Weights of a small transformer language model.
Size: 14 layers, width 96, MLP 384 tanh GELU, 2.35M parameters.
Architecture: LayerNorm before each block, rotary positions, no biases in attention or MLP, tied embeddings, attention and MLP in parallel.
Each number is 500 + 50 x the weight over its row's rms, rounded and kept within 0 to 999. Layers, rows and columns count from 0. Numbers have three digits each. The size before them is the row's rms in percent of the matrix's.

# up: layer 6 MLP up, 384x96, rms 0.16, rows 138-206, columns 0-95
# down: layer 6 MLP down (transposed), 384x96, rms 0.124, rows 138-206, columns 0-95
up138 093:381498515485473558515395510476537381531555503467524467505471489478487516507502504556506564450463497533556535463493512622448613552484472496556427517486535552498528518494547514507471481472501554503470518568546433515627521407441473550512540535397428525570550494518530458459500524470357616515
down138 091:506506428466534564621465524359510538511486512651533451481550591537454570540543478501505479500511524485500520570415519422435493563493603521432522599524567510445570451496486503442496469535494473528509529448524445580463419506485481469520457487493489451574523513454467433544472480423487393481
up139 092:434565516557513415487502518543513430510498512491527536464510488384527429519510483444588548536433479498478508580427526577454522484408529510546542538604509460490522574538497509545496513484462576433463540498590518446517552532462402531506473518347371484472501565454487421536488454440540429486
down139 098:575555462519495535445518507486546422466448461474436520542456482553466453503402525515512554463506443517512423514461541500410456515536543602479514451549474467463508650409552520487522468390558485528515587514483491532429489476478506556428523556528553413569516546495511508640473472551519394459
up140 101:499481563470576444458560550523467444575518478502478482505432420528470511487557547475494543495533522476473380550406552415426474512439533382408552457492503402492423508524449491502502509571594499398551558508495591552503542555498520559460557551473522461499520589389511454449493540519515518463
down140 088:490498435586363533503499492436484537443576511459475455458514445423409570570450509528517478479429391519504576494585432473569523526545534586477511524507529512462408548485600398530478522523449465526507483524495544561507463477570508495492488594544536508475506494548402532386492500538572519540
up141 097:502529566618521508399490501494464456468464505471554621547471476416429468457523459487498548472451416488483558468597485481468445555486503475588547485526444518439549558472473497558514388548531514461545559432490499464512550529468380526600486505490500504500521518513548409479618454490574490408
down141 091:508629358583492502470501416487620437549577410502546471578552495507512512546487507515517419515492535508512430499429445570389445508450511503504515507517516456534560457516548551553549575511453501462535478516499457408494465517520378531527509552487482480527520529512434460573418465565427510490
up142 100:440554534511538525528496522517586516508524521471490459451492505513448515483451498555489566522609483486482542457460521534455486595503483422470526500474480456437505525607476520507525539519522547492604503469475466539555621553426462497516584529552510462518552495298435508469476445357406504500
down142 100:408593482479565467592426506568463585556513520448508524436571535486483569439520600398521528452480437441538492519563538507501441458475553483541472503537570554515617430456568425455473491479477555471561477505452427473559496468478491431529518560524532560533526467419506461386481528434461530483
up143 083:456491538500613492470540474427453456517482396528526525393409445572499430597531507477408511574458430509520554552471522481427500532471523545496485503528466510535503605503490550495534532524552457536593486464520468574435524583484520453512510555523470577538514451558533492489542630400486408540
down143 083:545475488506407628430441530533475478455438488579480541482468548454462522449493404498515456486597501409444435455502579522509510497519494532454563573468525460490502475483515476455450510443492434586440559521584582431488414528542546571453529526480536417453498527538515422544538534560617553537
up144 108:490503553549506489455479529487496441533490472450524487562443474553545491441471502475464548551437567563505479551476564550474560519418574519528510512499462483554496501538467471401490452421587533345502491524547462525563450493473522603556482516503474514512598455416572372459470539361529577500
down144 106:465479575483447530502609470481513527441471488530485479463456445488540536498477472438503556412438468578554461451471454444512531508523576521592476508522615385433481540561497460530521485494481498537472585489444540604492485590508517472529486478475439436528616443473557526485435666473464471498
up145 086:516511515582553559474629523507503460510476481507537553525557440505571516440446474446566449458415455448435578532497455495546552548499538502475547518503528455431490449456548493481439381378550459498433529503485425489515588461576475489494404481505522476575531488532608550464515509548428529396
down145 095:447554532449510471611460564488464511475518528436431438463457554440441535619486538524492573545502477482521483426510468546440450480503389524542516539531512509522505529577516508518525579586427565433587451512530533433450513513421531540534519514378407488460549534454431427439583510511557537495
up146 104:517505419500513497395473520557645458489476582469509487494449486514522492523474549542424491574532434486543504560465515565469509451388505536473484480560475474459483517548459483471467498546467586406488538547571347528489522481492464505596436483500475544548529586558441453493551595466464475394
down146 098:510538529480470602479482558477579523423526593473513496564448505489533520422503574440495492451513502587532493546531492542524486479478442558457559497474470405554453438451519446436485337510423503525412442528501476550510542482488549567493511545488495450555388512491418560565595578511552525438
up147 104:438550512496445490456478490444549523560625576509541542541548571428455470571611425471555529479476489482503493487568499517517484547456522519548439503544472557435459451441444416415528529532485508431436437465534482397548486534477560599515471530456521582549521563514485418461573571510491577425
down147 115:464528479630464488496427433552573542522410515519504530520482494395550513541543472371435498469523477420539631454526424505528528478581524440583525498503478493493474486425577487604485551430525478534473482571491470557477590544485481505460533532514417553441546509461512475542433563455477497437
up148 107:573499506502496524495424509481502489488484487523433551440576496510492509514496502570456528462415496481453448506445446577519492524561520473463567513494545455551418517475489562366545552413457550430493490537526554509593448497546503537548499465358493650513547554390573533459532477553495576435
down148 101:575488589444586563534588534487442480478488446462490492466578580559507442589484511449498529460495498471524526592420515459555560527501493427528417434527503564362463460510581467519528577478463483481435563434575442525605405429524530441529504458506497458519536431446503477473479530525529491530
up149 105:431514631628451470454535445560476514453485558469465476528553495538419512531458491460490502521431523565459522555491437554410400516467499452513503479505453496543401474555458505414631486499457566458445522510597492579530468497548427565467566465510488516545567506392525477530447495525467525519
down149 099:526453448437482506474588550453413468431568478446548525504560563531478527484577422533526516474508452478487468495550500460522470532478502540573445490555540591443573540450482444461437535567516510600478534458598390388524473479443510445554513486561491458467616446501567536528539397438507468492
up150 106:458501561522492402465477514416544464506567613521523578485468549413399423542442481441527480458539486442452379585485571505424508507523532442322478504511529550471453607485479462474534456405507530458514523487569482484530525441547526529530475505436496541535496479545522529512547520453502528448
down150 111:550490500481522387601554533473506579479546551442505495535513512541365561460504605516443524536520545504501451425509469506534495447516538495502574604607455435539542466502475507468421542490547436562492476446452433509478519460552473372475537518504477536482370576472447563476429513533491521521
up151 112:403508598513545560439540601544556317582492545468465488408536449502411516640510474529504501532547458481484531502513587498472475591490504512488479471554519466453503505489500469524537556554456476488459519556505468473470511466580511483495468433478420569473523544536495423459566584479447562508
down151 105:414509555353492548574477476547507399584504593522418458557571582542450576506533466508466413455526534488468415499534505515500496477466477541521423531534553480482497562512526507524527460582379477534420432460547433507492561468478548480555516473517471396454517468468453536531473555588539472500
up152 104:474482662518567536470491550503577528495489456411486495507480374502502420492438499598455541456463416499597463425517518583488546496479514501530538516581452396449503563490583530516511407458581534399476534469525430468436469497494461514465523461456468508557529549451471438511490515458470437479
down152 105:478494613558531539540522525473511465475480425527555569444437514509442490532447477447475443402592554562527542479531484567538492404531524596515494533511502454436556505533502607506523508435576434489561494492521494504508559408468476425548516350451521483442464509509498409518429495438597505548
up153 115:416535531487542440573573589423568407460485539502469528496409409472461494511472545488575573506458491482495401480544557564517546518400480398517443476587512493608455450429507466471458496526497574503623531512567569485516552526525486558546542467467505505480452584520439501480514542521489454454
down153 120:524572442467494456494599473452455514476513481495560455528525513440574490418557550466530557500516453473471488569511510490553584554437501526455373429496463573424493561452390416504477467512414508552508529457549523475489503541575560537492507508506543548499610599553461380522505518497489396451
up154 091:523537599480567500585430510473494485528430497532392611419417546488490492468513509481511542493419446496569488470478466579471474513444524428470483518444516516595483540556451545521524495521517419446556517503519511483521477621507452600471533549386427488503442611542534493530446528397460475475
down154 089:562456478548440552438554458467461483438545508544509421569526470430476578531487459571409574474515548430428513494421499494629638469535436541470485508572531448513602516425568434464492493470459461489548484502441536461471510428517534552587421464563488522525546502460520534468481463580531497477
up155 111:488510492488562444470544517450546457492538485524472505432426487488381512496536466475489519571567525429440464482574544501466451541462615414420501441527518502520587532462439446520505445464453522482543486523429538413592543555573500633520567573514406476476538583498491490446457567431443505540
down155 115:470599467474484493463440536469543504474554507447622429466572550520424436491493435510492433515419476453474540497518478476460630507553459514477562470594508557499527460461493492448381529543434481581460435380490488480586511545462510489567482471525513563510478446598533477521574490581499503574
up156 105:539469524520582543514532572531494521533463483562459628498450444531407506531464475575499520535538488520475463599403564528471441490488494538480571570573519553451400465487494512463516483510487459425509432491537441507464508568456366543425424500455446518522470528458539394419515510556493597557
down156 088:567572460520496455442488541537453535543521430548441514509572438443617458555493478492522486512590522498437413569466500565581550482489538495496529440579439586504470427461451546503520460454444414515515441430457521547517529521419519458492443464467554481517416441480409495495481551606601562520
up157 105:533478551545507528485466486460516549488565493507481470451520552541416510469507522479527488564547371487501490510511417454393486553545548526425538535478440424496446441519394516460610391519524423523558503464518610505529514488595506457444579496433490480497586604390481480481497499550441521538
down157 113:487508473461421471449543507452539445466488546519564506578517573469497489522477389513472483520484505517457441468445596484570440518559501479474482614540533464551556537444451543447540566531499506564496529427520539513475495544419447477513444456490479493633451426609488531573537493395600457401
up158 092:475580465578516533524582549473476517461523478545546532569570456503556476458514464583521567525443544513463475544370539436490512531413538490542498532519467532454491491600528466573443480416531505513493450481493536479488494517451493573507532321391529495521472543448586444502493457423473488391
down158 090:511506511478508545567522515521449490537552524421492450509480550517491496432479442483468526475453517497571468537603459539513416523486509504389499445417486484457489510402518605431461412559495489533479526506532539551519437451469563520501393555526404553528464525498520487714557422505507520500
up159 106:474467523507536500449557536502573472462595529492433507512468447460450412540485510497547530485464464422475478485425588547357473511518458534448551458532546519551525549511449506431552436494623545438571503443422500470469444459546483634530537480457451532507527495445484357532575479496520450531
down159 114:493465549535551468484498538451618468425499575540379506517487450518509415496483499492544491438487480511539521530478491482465516493505381487466590507558540521568586608418444546533537540507517503446510460459472556489442467487525521559533561434528391431407447563452568419550552544447562468444
up160 089:548497580568460564454565391471398465529401618559575569503573532489397437503473493475511466500504551531530502544442487533487539476422533417506533511542458467482556531488484435491460538495459516379533484397512505477497469436632498526499452489457543548567467515516534434499423535485518479460
down160 092:481497477517451470614506558521475593443562390399510418519446482526492505426419528607515522556484500412521487519519489552535468451501423494501452491447460576566513409491519647475518477566520534574516621565483507510487560513427431479476509530566449502465490450453457523472501533555484529483
up161 106:491543493484480462561461487474535515477446541566460527546379532496422427551494497454523620543538420525492423589377500608506489496469463492476541540509493456512466515543495419426488506542531500414541587513496560523486608520502461581556543433551563431472470542519518414517511507455407517430
down161 107:478448465515484491494534480488505518538574519508486477526436641459485568437453514538468526602487533503516517483529446566499501459534397525520480501563558566504419475485482523366487477436497475509520587441582401497520567491528585477542543432474595455379526487459471469487540560552395426509
up162 107:531499477520576556449512556511517425485594519506509527562524465455442447629493507567487528482467376476588467503447576557505488526523561527473530449488523524436447593587460385488478565486445483483468485517511457483474433541475384487538576446507463610478515480499442520500535502392459572543
down162 110:493549587438461483552455506498511561455353515451460456497506418490490479438501435516560543526464531401513547572514526540481452469422477496563407588556478561502566588494447501469528443490503556476477481457561534559479603474517562480439512497481528450575471562449513509390507536597536430561
up163 095:474513542449522494410479480505475496440483536550471478461407480444551422523546407545429566548460576535471456434422495540466436443493418513505507509490453481586477515598332551487566517591600500525513444525559458479510480536571506463494492528562536577556450444549507557489580517459484488473
down163 095:482497577540480518540447454558499466569540425426498550530489422501543579535513535459579408460511493486490447494553432547567559525488529498489471518449552479546461433559470438416453424459517470511489578532423559534473520635514442575524420505465442422488537542553441433576421463494517495595
up164 105:473540495553517530458486485529567454563484537413572515406547515447507522459464510495599464690489525417444402536586513543498463514504585457500518556595428457490400555548420467555528488437509484477483475451533482451532468575438487474519467462486456485535583546501464466472553569504484513543
down164 105:405428475528397461504517482483518517571434517506431509501567542525507468632587457453463480454580568506493493532526439480452486505401456481541430510484454479532473471608554424609521470596588495512541493599537422525566467498535500524492512480417475410451471554496503556500451544508536451496
up165 102:358538506452514439482589447455536522477601482509493493465599585487527476583475545594486507573456479450554490448463474543512482409431506388547498501525484445554524607599536482495551476524496465508473459495469527493441503503503456470509567489547501500557472531500542521468564528361415526579
down165 094:561494530478542514483520469435499502457529381511457463545533524573486417422558599509529502515513526481487459563455520579601423478474459455502574528489530471422535519436444507475454522498544499567437437574561604359574487413491482528462483484546482496490488593556505504406603453492481504505
up166 096:521495494565423443514478502462474412522439543508488550520475547461467527572560422487562494577513566532544500582397541481523377463457533531489534461555543538531496490623476497500560494452492525441587374395487576439469521538427511521507455553465380530523450538499541483490413518507511553513
down166 078:491501428426492492547517452487530518556478401540472491419487459528476517512462454502510512497560608482548590437471597457488511562560421486438468505507433527555462404456505549552438534475634509576503460525524523444545451524473565541476506500383449448474432550429508550615495501486570536558
up167 103:471537522581455487463504398514505520500529519520534598460464475427379499489470464558461467539493509522546554575547578424542564523485530480529509626580475558542469583463505481457510474496426479488423397550579529528446473462463533471472474536504562491537519496418511410475518619391436492506
down167 104:474499542499476527513512552562451452515441535511508439533492462600493484500526531502605504476503528454532401501441449539483516482515425511447531393465503612468446561555464568529544510497514437434473555533332570486467429521565466426603477454476474462484478536505485446515569499497535532642
up168 097:397514506530506457465624537483535466570474494490440525429455513500525341426428466539505470574411543552517460515488503474496426411484510435465550495483506504552587513521513547405486497513555567480561530506612525538471569485568545483466553570396496477613522443510478486476477494552487493543
down168 101:494438413479479490445504465426500447498536460461537498518526593290472502512494428490572519523472506441452456583453566447540554475534537565415506483571557514486527529530518411522539531427516486504475534622590540488459538570557431518558457452498490478514539468544569480451486477481463555452
up169 104:524516505486490572430498493481580423631504499409424442426472566537485426455565515577559515512541493553450462484498548435515452501449457447475478600541448435588518520558453527428573454458524529519442509519538436462570518497432480558467475547472539470554562420546569393480498490465420488525
down169 091:488528517549543479533493458531514458448512445554455493531454418525518487505532461529453485523448534467481493518462513554565469476506512425577575533405442601551477437545371460537418522524481537523603482467497452517550420603461448598518467475571486547536498478493377469519441525471534642547
up170 102:491516601494419595508559474557444491511477518480462545420433546477347414546563480557510532543486487559529512464487477482458486523497511462432564569503439369473508485476547556462481519484487451539618589579449503599468488511483492472558580471512438483558462532450461509491489515514423545578
down170 093:479564495475507579489499486489417501518511518456548506523516503471478473507533488493489567527523527507448568438517473530485538437485510553426456467613459599545475421453559481533422453488569561556523565439555507484548455442569623542555445403460601542466465394507489524537484434543393406459
up171 108:520527581506532468547499496516433480456551483528474423523491507527477546497493503459551558530478468435518432531435512501463495499439429457419613466474528531579428460587437533500495472505456490539513404537526480595563502550569478567538529463454436586479506604454555444471554585468374613550
down171 115:374548424534471556484537455538447463506553536494487492561418484558439487512504651529409382488409543492462542498508552528492484512523469520585553430502493478564452480519441587568467534467507515513502597449459431533495446548491467407504441489472442476475588552469546555475469528562524538555
up172 097:500521542483453478555537512509556446484472486532438501551430422486494452502507389533562500469425543527583417530503475624517485539485512573470499504482454475519451488480507506381484438498458577479527561523670531505619469565545439487503480571507537430524497429357535488504487521462478483474
down172 094:630527517498530570430515534450473431525463451500481519433596433418475599450483478414555500564467467502512460533515546527621482514514506477529519419447569596471508550520544428494503561461440490429501483474442498535424500574491505434375473488463458532490547487499486515503447577530580587534
up173 098:450464517521527540537532514403591404562466474471494455452587493446430445548480414600490482528504510480519516538531453517507416505396519450567550488513495498411439465459474592435473504428525501489472447443525518479508573480533552497509595503514509463526519553568529572508514620537501649555
down173 092:546558542525480495524505576570461568526592464524473495484520456490548512501491459552499447434487479539466614526545583536464464486511567532378465503543506521451558552628404478567494511452542509483510550431500527548531476490461495484565513464437478481462417483487507538341449445399495391516
up174 091:518553556593466524538502506478470534513618540487501499559460536429432483537482550400558532514495586503581413559545520460526511553397537521416539459584443443503510410434464549516527369548554482517470521500481525483517510493426387560525442516498500551465478478462459470453499451469478601430
down174 083:443514470449505492488529564513515509602445451446492587438447496489521533549537592632509446501554402448488574506505481559395516550525506472560535484492532572497486540484475530450511521446372477495550504519582465540448463467479490414472544501433500441425432451506530527578534494557481448634
up175 098:447435470531526492537501578447419402523471555492536533467334558476460409512516546480545497538516510449580515576493636457500479534522562521440471513468544460575546556496538511446441521401421533477555558428446467547423475591540508589503488556475544509537542484490481537494495502528473444453
down175 071:477501411526468491454412474546454502409613519480550457484514440512398548526467477545525451466567506568517528408559464513541389463507399544530443490528494490457470503464580499537453559574598446540451541579523437432567416506538488507447524561443539599503496437540526514497503552451501564500
up176 102:523486500531491438489463501468552426480597520516454503517520552467489482563414527471581555573506516536452519460484540517504438470459439371535459526568443435495560523583536495524529468396472550522553445445504553406409574462521523559494588412442559466486600488509512555477592590528449474497
down176 089:500511483502475577518443494478516440497676400607516460503551469515585545536477542484439516524470454524525476475515507556501482433561531377611517466537513527524419431496503468551378539444489443491513515545479569533485511444507555540413558511481510589476536503462519475490470469493558465380
up177 099:434470519518512460517506529447503456466515491434478514555467577510470535419515530537619516470424517541563488461468495584505497499510484441481482566571504521429538598467487485377484581403589564379539517468521412467603440479530516566519472467553443567491560463527456481376536514527511520472
down177 114:505496444538493477486472444458450509461457534517585521535558451538573591437416501503421494500482541478487540499576405536581442448484498513483467542431594566496530543505488561465506556569536578434443519436385500474452513559511431481452493442538412579520440509588520427522554545455556469598
up178 088:411640500471496461466472536453552512548551516492488586507560485445502463480431458477540441477483475479575460507504497586521490481536524503520470613568549442517521593464475460461426511531482547510483525486583422419546463505518549546475455417438519465464462419595609445500530491368501490426
down178 112:550407494514514530573485516560389533490519473563476507501461497569439545533583572527472503458492479468434493529448448438438519548430504477496563431416494467502487513520518601542424502526528434440586443491446508534412528494532491448530561489506530535567612580379397530529483430555479526557
up179 107:481538462559502447533440556394548468583559522567440532545533564518521509471469501558505506492378396513458416497559561493514458517535454450540518526622514394474440486519501459525536476476575467471488493473530407399458538570607438547482557487470450481543606541478442510452498477510515481547
down179 101:533460498497500531466544464527435530438545472468468474516508524509457521521473563495483480488586498541577550376582501464518495574516644485436547502454471523474645506472478417471463534583516502515557425520443501561505522466427448460471573508444524490525401437552592538546390437494477549443
up180 097:484473489415584538453567552507416476453530484432511552490495448566481433568482502622543534519387466472552440444460458511447530599587448428450565514499542559420473560559484525578428475430555522456473535554496486555514523542555478488485453468470569471496493527435558445482588553493420527510
down180 088:447550513556504444515470501464586486517541518425472435487508490378513494563469523451465426467607536502510496419569551620566555436478534493468466540482498556524440615478535435493453576533441492517469444547555496448614529454429510533517500499493483431504416376524450510485515563501583493488
up181 103:529535506546521489528519509351527476626585493489466517484501529417484433478559474577515510495502559524456449515476593536384469537507521408424532513515500517608521545541504454431472552499420524488420514392537537459523576531496490504545543522528465507506526541504584416449503525455543409404
down181 098:451479520565477478525579515492439426574420510560490492488414529457484459524537521475516500471474460397569384485432540433478568423537518469498526487540595530527504515482541427502584527483476534495532544475495486482575585545519526484572550512504466601527484588425547471361524560446463495389
up182 106:446454534483487505571402519491495450617532515449398451455516452539499424515574440569531526544547485501495417455521448506558501567496458438550539499444462389500564464495489540481530507508422526512525562477609410513555544516500451497478532473498507568563570521485485389510580606407476446495
down182 097:564563498461577415531463465323481583471544578415514509545513504484502468475408508473456427567475501416499566582581563546487539497533527455415496488554415546494511497484520511559456541555498555480459500445486485452522541522432417436483594468488471499441556474533534587482481501480512462576
up183 104:503510591553496502589523469489494500509632515498473509478454525397548502479618480465485562566449509511455437601471656544471465523560560457456491548539434434560486567505458477478533507481452544510455559510587487499528443601453435525496440475495468511561480455538457518486512432439412559466
down183 107:477461541485515468414493371453433448503493470548492511538511476483510496565577477635426536456540491483453531508431538497461532594552574520576499466489410480485476505496554491498614504515443618561449447524514472481588424512556473515495514468522521586547549535514472539397518425489460497392
up184 101:486563486564541486534533491529516511451515561394579528434506558411419438444521430563493460531491383551564497437414486512439380505559528543518468612547519362468472547549480478525601516518468536454488515545572429465483538470454422474503508439489445535535450445481494519477519513507499494556
down184 098:538411536483338435470459416469473511516405467458454447501455516547556455585474516529493475581480502508480395541480493513611513502519518462466496502519566543485491411474473510490474589550478428601595532555511558537530511523587444555581500493516473494548497523435436443584496436537537511539
up185 086:439472477502440531502574501498537546476476545519465420522610480592491411506566489538491553488578584486517489414501508487428466566558481550494467537494427472438541535549461511388557487508529461461442513529527580512477549518523420586416522509486453499549528564535521396466380577513453452404
down185 078:575536464546597446471502503473494526585518503416532527458544432497470614457532385503527456481489517501428575510488575511500491526433506477497471464550425585471504549445597463539474542495518493516452519533567432460524451435469566356446506467468650476486527487492524533501577472507413483537
up186 098:466514580502547513492474491483410593497557451473502577563450482449362478478504504438549571523422554389487540470566422480428515489485595525440516515513518477523577541527501501500554495436515549484597458442559491462582496464469470521516553521512367592493456466465549570477543488474560442450
down186 082:522538460498486538502514536488537436531492515535508496495357557533604530534532551449475551541424471517536420568483471528526561569461494618466465533478456464524392506462456410467567478384549480444489461476519503520488383573423425517573559481537542563464583445502528449500463522541467510567
up187 093:486525488564501511523491497460546497543534496384522478542502533474467474514564537575613579565440462596508457457523528534546515519507424530531473576580612484496520497615499520433582542544515456451563456402459480454469443426525470481422382493491408520541432474484450470498494503458407542505
down187 087:521487449452547518572489475476595502491533450616503550457498492379556543551513477426457524462508612430491556556447458448415472448488562564396485518362428470556491523487476493460570485537499476553531562427494478520432532421497596500516553463480517491517461527457490521563511586515561449499
up188 094:538519588532558462550529602588428575420481488407398534480495456409497579496546459447550555472518474384463550415445524490463443557562490448473482533554557445514480523526428529532467470452467534500503441484546469528488499476508352556486521483517508479565427551492534412442520442461495492493
down188 090:437504426459600531384467442436597425590492511535510568459481580509478442502491494508461455575513501541495405584471491507550495496506478502501476476683469497521466505429527499522541557594526423421457514505555491546413535482476494420538424536558559454452530507513508495541492518513515431540
up189 111:424518435537460406449499501502526535578462575464498502426563522440524476512403575514527486520361523558549423429523497532500471501568551478483514552540581465589446542461477478481479583533486567500559483420557357481522501482445488563573573526481416536500447498524553557469533473489468469447
down189 108:495515527496439524448397609487556527472548551537471440460678557537551588482462500495495503425547534439508482494521505459500393432470466487473481483446476541546528495428468499494463398532519514526535359526570455522586598501493514571545575457467525487500459441463515542449537501514477450542
up190 069:540470470602431526561482551402452514514600550475546491477475488502447489552509524508534607583491470372479441521482392459417479568441495521410531497565489468554455572520480559442490506517524452490465439489443466495585521497526484484446575460453411512534538506432456572364501501492479506497
down190 104:626475618503494491513471547493528448626520517537492450488484564514507471504447527424495594558456474455480348517497455511467510556464556499475514494528517460594485512519463473450519516473506442465468496458556518483556465574518527487461502482381503562573536470547452559357534505466444609477
up191 113:416560463564574410488492524486410579479581483480525531488517486447448489507479529569493453513490501497549544454610410535409518506456581442516518469532493540491506500486467483376493495384500567501458396502513514587553585519511565525548609491458455526565522486392540495465498518491541442442
down191 108:530518497472513556457455520525397421574532560465501516402450568507525518482457498469569558438536426541427482508432476395416500466552543580485487556500518502529372588452545534487573606584513496548559506487490461543454517548521469506536513491494582496432475434535461463398457538451464514578
up192 095:498517518511528474595448484475536499517556486551575552522488472493574520510497537528500553543415577457491502457508546580444540449499509454539515464510467502529465531537479414431489558450490625560432420498475418524539535491522528627543541580415488552519408493505568527461508476415507578345
down192 086:437598509478486600531531536499513570386450485574516544517535456488533566503563621499560534504591504464504447447429472450576456462518452472445499412447572456547547491491538510477530496524463447480501572465516535565424369516504521448476483471481441472571521490587409455486441564507437510543
up193 093:471503532511591434420487568535436505467459452484461517458531483531514504615522508421483530476383510479553484470560464476417511485503542566460520525521474467496449487537484517570547543483588436453518581614462381492522537502558474482560475447414501571531560636414467458435458469484512517557
down193 093:507458457470463624548486490400642467524513589434483414482554572481473493405441443589514508532562559547462549484455543479580458547495543528542484500436472489507568556540580484410426502511503484537476489464498539438469468488474538488448483537528477429422476435473589518540522504538552477393
up194 104:411525523489501486417609518500562576613451485452479491465519476468517446494377484460501502505441559523606501461528452421501495463439472435510550574465462497574544473441521453459487532409502522535418535493542522464543497542466521645588438488496492523529522498468543505421515581427495495399
down194 108:421475529496552450524480480488503504514389540508519584601460525418543520558495535441521498473584546524565481459490457411504458498457461534428484524584483406561500418499508468495496475589574512625487521506552523519458561489418513508519536452486475407500445478521508563351485604434516540487
up195 107:499548531485567523446603515465501390538527476400466466532460489429391479554422444547543512524530478516572535538443576489452525534433590479513522522527472472490404545539442486518484491504517541469645495481552470511596480463446442525564537438468497602478456470461633459508526470447507476512
down195 111:541436440489489516492480418494552492569535530444467466481537539545559518527354470509560533485476501582478441561471532516477415514576599447544458495542442535460595495539427502471479490585523530493460490598524469394474561546497421493426437611409502510488516557537494447532449500508582460447
up196 108:556511583609468589505520499484443459483514503462539462458466517379563360615532449495526557518537493508565414451564489515453505540481474522464465570561519493430430470588477492553524446452473550527424573509602481456456446490475444522583507450476445482514494526480577471473520583464469510450
down196 140:518609483512474560538525531477569463471549476510507411519431503467606429530545504402581523493454506432523475525543500466468515435505507473413410550527558455477469530467441520510495441504573533639394535636581507483450571451510508506566472529499400432511467506519556488500497503437544525476
up197 109:473491549551438517513551505491519475534549465490473465384433420453580453520343426508545568505488507456568484435520480487527566553506449449518502517466511504449471536443511561504491446486531524421549450499510501523498560569587540522471599491439492499628580588428403488480463584453475547498
down197 113:513510505526434539551463508476381556458449440560513414491513403458487593569551457528440417533474570440603603457553488537554513429554524521550523420560536429569458491570490511515450550423590500480503493543516429494525544509529481438528523502505411499551520489433429507463471479472575439533
up198 104:508470570530547449492535436530459493553502515538445468484590446510493462518578431452567567497442510497550507446523476438438507566475497372474519493459496451496553484538463583466515388422452543492503511525469544519447499552531424632492527513404506519518552585373531508501589495466439558585
down198 103:568386452486485505612509525498439546544383540557520417515473551574563501493550536579458471460534476488446514511517493437508504479501527486435490440443516556466558447535551519522452423493430375506531420521503464473499453469530482439517585499473500605532580542497447568641473523532533467469
up199 099:524484566503547556524493473428491553523481624471429502492557506452506412525478421490582492512540453509536444485533511495499472585577461469398524545494531473490526551599526422522594480614474500509444470405583662443520544488505520556516487423410505499493483477518472535508564520499450471431
down199 095:490579546526496491599532529429467485546451500581469476568494471507426498433438546484529556472485432479529531440446495515547533433427475488572518511427464494440530446423573534594428423567505554492432511510516490613524551544534580457460563438544421456509512498547608492456541517455386530472
up200 086:446559575484510498517467489495417396401471529534457528511515403450432491494462512424567555498517497506579548494397525502525481537506506440411430500588493411534466507567544492449478577504526426534418486435560495537531530482579438593430476452493488448522456501465391575470490545527576553496
down200 083:467622490443458541549581489462579478493549544504592577447573415541496449452564432458512546528465488462526466435542485493486539449488422480561545535506527553440512460475555454500577507472485542435445617450452479525524494547458549446440474542495518611554504406476415430500492537527578465440
up201 107:513523606503528537534512531511489430470512493422470584516517422466555514531515526547594569478470524444417476610511531530508430467466487478496494534447432432515528462589476528485483509427506491553552463487510612569631508480473447533520477442341487501468520480446523555467494522465390549417
down201 104:473562419426538478415596471523473516492489541504515442412563499490541504612458525475410467454569618522506477484529354475458508449468468553458481488559547525375417538437585546478584619499481538447512506502449501524519451458550470522525491538508550523488514518530494500517461568553483443533
up202 102:402571479564530524438481477561533488558405536421495481535487429489440471616473472478499463539433444487518537549600515574500428514489600572538485545499493499538469529528484441441496546443432508509495413436508517593556589545464427532470451486421491565540444450470419445491571437486501559520
down202 102:546508450519537402463476429545446516583501507440568414401465514582395510565559497449440491476483564550439537486512544441514543536554480518559463486467459547530564484448520514513493507455469455491550515561412510480545550541498579463406534386464589615578535461459464460512471484472582493465
up203 097:513496479539531455524507483547524433476481546478531518530403527500445520485511427539602460562584431493648430540569475537486408534503463453489468575606540515461397447487524454427482437483507508510524497422576491494469506524472516440534512482429404543496545469488425427497487618499465562417
down203 091:547479511540470476475464479494473387501503474574542553491479470691452487501625420380531497449571502559477508456501428588563538473535492457455416527493422518484450475527545478524498522465506464519524506479513519494403522584529513438560514568509510484520546445552423577516438452494470544423
up204 078:464445461538506553515437498438510481484498627519417464503528548509501505459567521481454489580512509450490452555481443424526421504456526520504559462445578594570499582501472519471619406549544423596413448566530414460479411611481425515502524503501481524546475564490484523436466447523520479538
down204 078:522550543423518449562507493496490450565481476459505499480504463594543533567465550523553493471490552506516464513432527561491482482536516440548444532593508374396450472405486482462470570634511455490524542400398498599467506446494464493544427507482546401509576499572499454577559512486509434478
up205 105:505500445541517527528455561458463478496561532495374507561522490514500511620499470492563545575545514537431497501433456500538483537432462575516487502522409503579546499505476513505506550484469510583433489494520469449473508547526458524479492414451490561489526493519591487465472596376315599564
down205 113:399570494552424468450432491516413472516444441561518488509421490438528504496483558477410517550498474454576552518589480545447527549532482414539480476488556509638499529475503474491439503491500533428582513511491537522475537484420566528542498490550597483507530492503415547414416462546649483485
up206 096:476497504514517420508634446485436546440532567532548522552515502496519493520402430460484525469459528543534482498502457583497465494505644484464592423500482502499455477522443336535505459439461572405603538510530610467521476566514491473480538542508519550521472459524507486501551447527535540398
down206 097:470537517545554552521478499437531473594602462435498522435510477443387570469467484480520560480547494474517530472441448466599470500419467543514451558551562553493548463451497673489503555603445506555479465423529431433497436449553498489464500502528458554518515525504435469398503499493476530594